config.yaml
n_layer: 9
d_model: 96
extras: ["capped logits"]
init: "uniform"
weight_decay: 0.0
Each number is 128 + 32 x the weight over its row's rms, rounded and kept within 0 to 255. Layers, rows and columns count from 0. Numbers have three digits each. The size before them is the row's rms in percent of the matrix's.

# layer 6 MLP gate, 384x96, rms 0.0765, rows 3-25, columns 0-95
102:107149179192167127156144085120190108155157124081064067110184158137157090113102167111107092153146134111127090154096123130145084087109158166076092143143150180127081131125122105102075119104137144152112164149145178075075115164128052128106129121164137146119155109123181122123118135072142079077
100:121067121147149103114099117179138162143154149152089147106147154085057103134113148156124129070089107082096090174085113077123137139131105176168134090143093168179069164102107077114122113134158178160136126105181110111059158135155180171135118176149105159104114147102198155158132122141067143128
099:123141096165105101098104126082126180130103162120182099105100177112166118104163171081127090127061090120141124150129122150091083173129128138133091138067118158163146087138148179152123153089126138157093129140174109127129160193111185125151131184144153045175162149079158158094128184191126109135
105:179122107147128153062151160079132106101075174130152166138184085144107150106117125149078139123149142154136110162147158148124090119129072119121116109169110163137152129114144118166091164203116158142139103074173129184095166172075132116090070124142094105092108174083093105113055082148088116084
090:180152141092179095142101173115099126129142152094109094077120114080161122108150157116213110152127124127106079151137092099121131128110187050103129125175159103125166113120150159171156074141116148131134112124093187173125152102161132087138166036186113147161126155117089075127110130168103180140
097:165144151164087125121077120129077107140133188136111121127120188088152139131127092114099173155164084181117176107140150166156081165119102204110138110122094142170144091192141184123134143156147117131074137095166106212188153124130141117179116128127070138112102145076129166072114076123141110130
101:117112193157107167123178138098121145091098099117145114135136146097144124114161086122114164144140148136177065145155170146103120103164066087133121130186119144129075167115168170126134162106112077137076151169091051121099086116124104107151109173142155152165200130078140078140104088168174094074
108:132078178103157096137145091111168109127137114127113106154151196127184133137126121138177184121175072109133137149105180098119129140127181123156133132077103164129114099098096116091141169099108130106156112133141192131129224080139089071117044150088058127156115151125079174109144136145136126163
099:170197156151163124117127151122180159134129140142106118138080156161131163211166147080075105118165168171165164104127177114085154121097133125144149156142124160059096149164101165116103084059172119067093071122168129163097142087166132111082112131126079120135144133097110110089131146098162164120
105:088141137100130150172133128070136121150122133106104131130121154142093141122148173151153158165222127147210136161181119142145095118102161080130133103193103100169124129140123186134133138134068124148120140122190150127188147137076111101065055178138075114123127149077103088178165090113146118138
099:145169100090219166098123138112135116144166113116191083132152171127105185164153065115143124061180132159116108085146143088145151146124115116107114086111070181078094083104121161115094078143139164111090135155138121085112109187099110132119091167129120185149147173121139085135136143156151131188
091:144192124191128182171138111097168131117128091113171123176162130130185097146144140070057113127145084082133084155173136125172069159108103145140156083075106184157105119114078092103119159121061124129169132129107089167092089178159112128145134138142138124143136077148133090097139108131087082163
103:101105099113155164158164124144081108137102138153152155153173143146102087172152093128149083157136062113188118053132150133089099111130106112172149124094123146136161112154091183125141176115085120142090079074152150143141183125130134142139142143148089094082157200107093121122097065204115146064
102:130092165153130126115139133139110125142131174160150069134157092134163107136178126080118116143135127120168185107101089121125148118203104157132170107141135151139170171187127059090149152074136143190118116139137078140159200126142139136169043117135077077044111135121129095113138095177102115158
095:087150103130148138082165139161102185144132143182129096095137132178183154150093100069102151133155134115166084064124070076123115159096146095136085114102179108098083108147163059115114144145126154158150157123162111196104132102105122105125172182149177113081168103106180111176091137100119157118
096:089087092069115139098193091113179140108091167160161116206134126078174101088167121105115163111164186165070124110123130094125134103177102125075174106123147138100072100136152152126143157133132126134138134161107119130114125086129114126078159113153089197079157128103115136172200096112162178129
099:150149112096203157140118169115100131126134096151063120139179109129170146130112141156177119142147108138169143213160146082115121220100148146037144140103130107156111092113141133118132077103076179134068139110118083094104194109112104114160147145109095107087110109122134177109101095163150102105
106:102138076093123103145103144102136103106131082123127134176109101136154066090160085134126105128123087173172130135131174061149129108158108081116103142182103111125114138185166086167181205099094095152150052118107141169131113059088094103113099180117088150122162140129111128129142200144122116078
098:165110099123128142181110171104098189100134168128114153129079127164167164127146109102076133131109112161152115120138115104077158207180129108173078119098096129144069159133128129146125146135135090067148167146115097177082136156120131138117170159184088109104131070111169141057065078099127131182
104:121164121122146184149148098163146114072123126147167156159126148136130168107097103124141139177167111113120101122119108070080149118103120089150191100151098130164158162160133155099101132173070150137174129066130127146096119121136145052057130166109084122144171167068113064157149131192175188129
100:110106131148091113148145137102141182158130111181104129135097146120128171164134091069156163187084146160070173146173128117137079151177153133104119176151125155089135172139123105140165112098097048159120099092084126148077089106167084109178129130133114118157193119158113198059129124124170149092
097:068062136151135132110119112115117145157120123171093152157118128125088163087155172178120133173178110148170141120112137107084117156103123143108143133167125137193146142147188064164092065185158148116114178166109111172109152082159119103134081128098093141129100144069097122073096180129199145091
108:100168110142141134077142120113076173054111177161110058110120108110086129194157157097126095086126108135112111146127175123151135140146183102125123214144095146142090103191097101150181164091154127125140127156179106198141121105114073159138132123146126140168148111073085126139112159195156138133
# layer 6 MLP up, 384x96, rms 0.0763, rows 3-25, columns 0-95
097:127137172132119132088151154177145157112125181084126119078113097155098154096166162135089081146093184146168116146134198147070080186074139112160130158178153086116113139166115130123134088149107154103120053149096117109160105126105113095177139100078059089155105130121138055151160122167099124117
101:176105085171099135107138136071117138153098115132135142157167104136181163175168119127121199117155143085155108159128112114163160107083079145094119154107169190103153177154103128130097120079133117146089128094144203120182072146110087119067092137064119108094127159150072092143174088131133165131
101:136125145186105108121126075110110084091143119190113129182147093088085161140137145131137101146157098095099190106148149144159099151103133158114082157164167131140092130074162193148166130121115052199125077138162166087113162122067133177093139168154130073093111108097146129083180110133116133154
101:110113199109116157202125107184104108107154170092148179093163221147137119160149113151152181113134127099117113128057137164075142123158120069153175121127096100100089175092105137086097113115091147063159109059131133124140133156148134143114158113158146109139138132160071116174129102102084108111
097:064119144116113124153108133185159093127128142147074143086121148140152171146095139125163168099118092101072164121114156119147142095173092048151116160171089097148125132205053138123115087082148153128093178047124145159129125125145133170082106124159096142131138105136146065126128126067163118179
102:151175097105076098145161168155126176141114130109132127141119163134146093158137177065084138093098173088097105149091125175090162089130113126073121149088128155138175143096135163180054158085112134133136131132183118126179111179100141127085115096180106082192138102119101165112153165117052138151
108:117067160113147148153117116116097102111174119178061075150137097107146184128107130153168156095134125175132053139159115098088126102181155117132153142142107125162090156073110180142140157156118156153062116160070104070144120116156123086136140091108104097108061164105164199160111110181109130128
104:187134167163103089065165118136132091125165063123134142099092164154158151099125091137135091156118169147103130126122140070139159166093113125073158144157145145095141054146157143106111076145067143101124090086127162119161166105047079196091117124103087140184119165140147127154124168094109122102
101:145148173140088123084119107172079123180146114075143128126069110127084177128081090092147133072184119133118164146151133129167108086133157147193102149125111086188131168119144156128110132108085122117067105077120181109118155131136164173093151145068107162093163120130096102101095117167216118123
107:088119197150141130178113088166140170105169059165068120147132144107127144154092127126140103199106171119103124122128097075124145185097158057181166119154164107153080164092090155178151162071148148157100126145143145093136133122134113108100121173147136119092098171145148089104102081177129079128
106:148116128185141138142181121128134140113077184179153143146191132151099187144159110086147120144155162095164130098087152083119096108125091146144138177095156166123130162114136088165125167180155153118104084132141127160072136137065136082139119145194123046111106090163165108144143121097045090125
089:126081087165122120079155135138119171082164098125146097115070145135120141137155085191146145098180101097118067064094157114150087122112156080145101120121137123168092119155094092081154101063108128140139131079128130152129175111102079112165105123169148148049171168126093158078085148127132101184
099:078130167137115097141116150133135088184184157097078105109152089132160117068148160169168105121151114185158129132139133128169170147197162176102100142147149138108084100081074140173117111133115127145089164175142073154140104164208094105175156125105096197120157128113173123128142136083169129153
105:073157123098130147162102109075095161201123067189120119123178174180135130100063120060141123162141100089117134133109173131143123189136095166138123046116069106097132126168108146114126118142063135113130169081168112102131098153154161066158131149131100077110098099112161117142104141132114154131
097:145145145147156163083154115107037135060114124106133080195161184129140134115144162163143139122162092173103158170116162139124150150154106095113136045072115099146147110075139109187141104131188084117198077189145157110131137128107117160084128130140089083135138173111117120127107095125132087134
094:118112131160161115109143125126095162113108116143083169130172098152097079175157157107129126080077127106110182133145126063111136134072137073149190062082105217080136082130129132149092148120123086145162185089145107112110133133147153080107151147072155059165128114134180147119135087141113125168
104:099147034059157160094165115164109031187058104122125162113142166134138114116193121113104177115119155158143120123177075097132134094124087097163124170090114165144149121172078162099112122106146155142158146103189078108142123123173085129103142161065133126136145125133109137135116138116106144128
099:136109090132129167107160150103171137088094100153156090074081154089094128134102102118149110103095141127125182175203125144150157089142073148148102096149138164154129107137156114179146126136066181102154081096108084155119133111134145106104121094210148083200153074167112086089152177107143142151
094:138094183166076113096139136120172107142121074178108125171087122132113131134155129126166097096170101071044137135153130097058131128113125111177117150138129118206083159112179115185106161116133144113175164165119110106080065116153129141146113109112110144097156127148089175134031144128120139156
097:154136165137113138150122112110083158114137058156128199161125138200141099123112105068035151090152122143133120124156163094093116120092165103118115185155126087172078095170149114112123170116139082152147137165087192163081148077105106136081106179136135082108165128127096125141139105127091158078
101:150152091133134141077108105141078173167098141188154133137111101079156106084134162173160126152123184053088156132175150108137085167122074137082182123126169157109136096096119109096152061095109110151094161169152143128120158186129131071133110093156164159167126116132205145081155155132137105129
103:102122183102127162108149170139154136060152136114121116182130149094165120141072065113063102089077111121065104128159136153094092185109134153131083132141134147176136156151142167092149101088135094133084159089147168093142161099120167125187189114125178089192126119136157115095075161129150148158
112:135095112111136130179095121132205135124158147167171149160124172191056123159169113130131116139071105160145157186112086132132183115160099215102076128117132142115180119126175084060115144115102103133129151144105100136122154134150161126159124097103115157118104146174151127081155097166164208107
# layer 6 MLP down (transposed), 384x96, rms 0.0765, rows 3-24, columns 0-95
097:206115143140169144086139159157150105144071134062120171157093152151178142156135055135119135131139139133135117125078156150085122161111102172086098127105180088147111112099130119081119097161156142198123086139135103131134162136113197144134096180159113136110108081143186150175144092048106130089
102:117102159110079106170065073188111187121130123153176156098086193132090120165078159119127135116110091133061143138144094153099100137194152143166110119085093064161121118105174093115154134129123139147126139112068112154094165144156197089167159141119148135121127083142178123105163167122131089165
098:085144124135152185119142097141108184178176140150164150129121076171137147107055187167102129162128127104050145186160161137121146157141111138154142101140110098090074175138121126191125114130135156111161129105040096131183171133149090135142138085173143103187112111120123130074151153087111127155
095:137119052151113132073126059128173108155144127148114089137138143139176144138162080105087134124149127125100167119164116160151131122123115095144141132166134169122184039119114159133140145131127099114176158115143061164129096097101144143130116183080095146111195080169052063142103191164142146136
097:195089110150140110109141074151124122110131107140129102144144146104117121173174099091081123121116108104131158113120094143140107101120113147133124091180141145080152131164142089102198057132173186085066164133177150066140141158124112078121142124097156135079090095108062161185084185123070119155
099:114114144200068130060150187126135191119163069132164144140173077131163152121134179154127102100113079135118184175100136113121147094111113152108100106161141118148157135123130140120140164073097123160102143101106160110152120077168136148124053114177161171095097104159067193104137084124108159140
098:134096079100089160086157160125109112098127165143138108120138157157107061094175065181118111079137101149151115171128106120130138115124150087071111109142135149136146093130164138089124079124163133140136110175124073146055157179108190094092123167107169111099176142084159131203169104193155131142
104:151188118133109164093095122121109162106096152137113164121170125158163177112186080203121179079102097138149101066098084055185154128094166126163126117095086145142171136143120130117189133140131097126125091097120115158103116143095147116171168129099142134095150179124168068177103173115078107143
095:177126121110134156098091106175091087141104116091116131160146138148099146222152098098153134107105163187148130122100132061103131157139152169155105203132154130178150140109130111137150161063085109142086162100151174199108113137126119128114089163138114121166126157139100100122116137023152073140
098:170124090174116143124119161134170183151064112121074177119111158128102030130143188114122161176108111160125154181075127123164132127054142165149119082097092181098129118140116122148158121122083137139104116074123149094107129170123201155173144074100103110109096132098092167125139117086124110144
105:111177137156099096098139122164143078136164096084150192096103145157113080102152121195165093177073103130087108159135137111113120128147071082131147110108082135112141157166167106097079171161136132116106065140095114150163115113173142162130090151131168164103089195141096101184158182177116115157
091:115135084159127109126110173122115142101118123137113168130129141100130087050174159112121186097158108156071147187084163116119162132109102158106180058147115115130080135132079157145141178171142120125191108156106146179136114179131173170141103150135108100097206066128129146158125104069078133165
097:114155173177133099098156146161105094160103089059152149111125100162122193141142099119109114060143083155075126110183160128110098099119122147150152159181070127099192130108088158154128137166122133120185075110139114086112104157112170113126106169086127150113205135146077152101148121162090140190
102:136083130096161104166123122122097197100131177101127091144098149087119081090105107199131138147091148055129160135144157071072198144112114114116156150122166135089069147120127147132177126126100121138112090137122205144077082089112060147112108130159132114113121098141095158127102133069061101124
096:182174095127100137097066143153163134152151144155105162059136133165136073133086076142142101114078175157172143118078143117129135177193064111113103138105104173121081053137124152103125159129081139148117159069120121155195148127159165107132150120110112185131134085153159089150181114104131144120
098:123131185140141086100108133103152098087088118098169155132060121100167080052142104172140064077108106121106185110164135124160101130135100148167092164085114107145175144101108104141119092126128114133125113106183164083118155118109138139186189110065074109090205181120126172132133113124147112132
100:176146132085207175137099152143138093042128212167126184185117100152125140119211070096122133088158169111160119176094139100155125133124134160110133103107101100144145059091144155134087117134118150146173113104102081067115140150149155176127125100133142081127151153146108153163137119123137160134
096:127134143117211137125095134115143082130125145118073176121114191103082118079140105124094185194158142076136123204128137131114149177085099129142185112172095129145132098109131164120063104064110119121134154139133125138090152099122162125156113135154176113089074100091138174087071159134132186099
093:136082148072137149222113129086127078100141153087182094106145105151165171107161140162106139117153177177099088163144132078083140115150170085116102117105144159122130138133069154157165138068134090138115186166131116133124109184084082174067112114102083130154150154116108143155075127085110129131
098:156131108115097141135133121150126169175096092109129098067117144096110110112167148134119105103131132123147123141172061116136158133121133121137178126032143039146195179040204100141162120164152131121109153185063126131109160130091115110161112159098150108129129099131189084158100156132125155125
097:121117102098092134105129123152088103169143174130104111152139085135131043124122122163064098141130124153213149155097147134097138127161061074051116092167123175121095088155124183145124155167138102124129150170182101201137159133093144108122129132117138128070151108107050095129157126158114105154
098:135144140141110085164200109142130084089124088096154126125108154168096115165218035103138135149132122123137094076156146144116142077181110080104167106158116108187104132070098080121172132117140109134103132148144059140132125137158126159098180114095172136097133168186118159128142177171110148144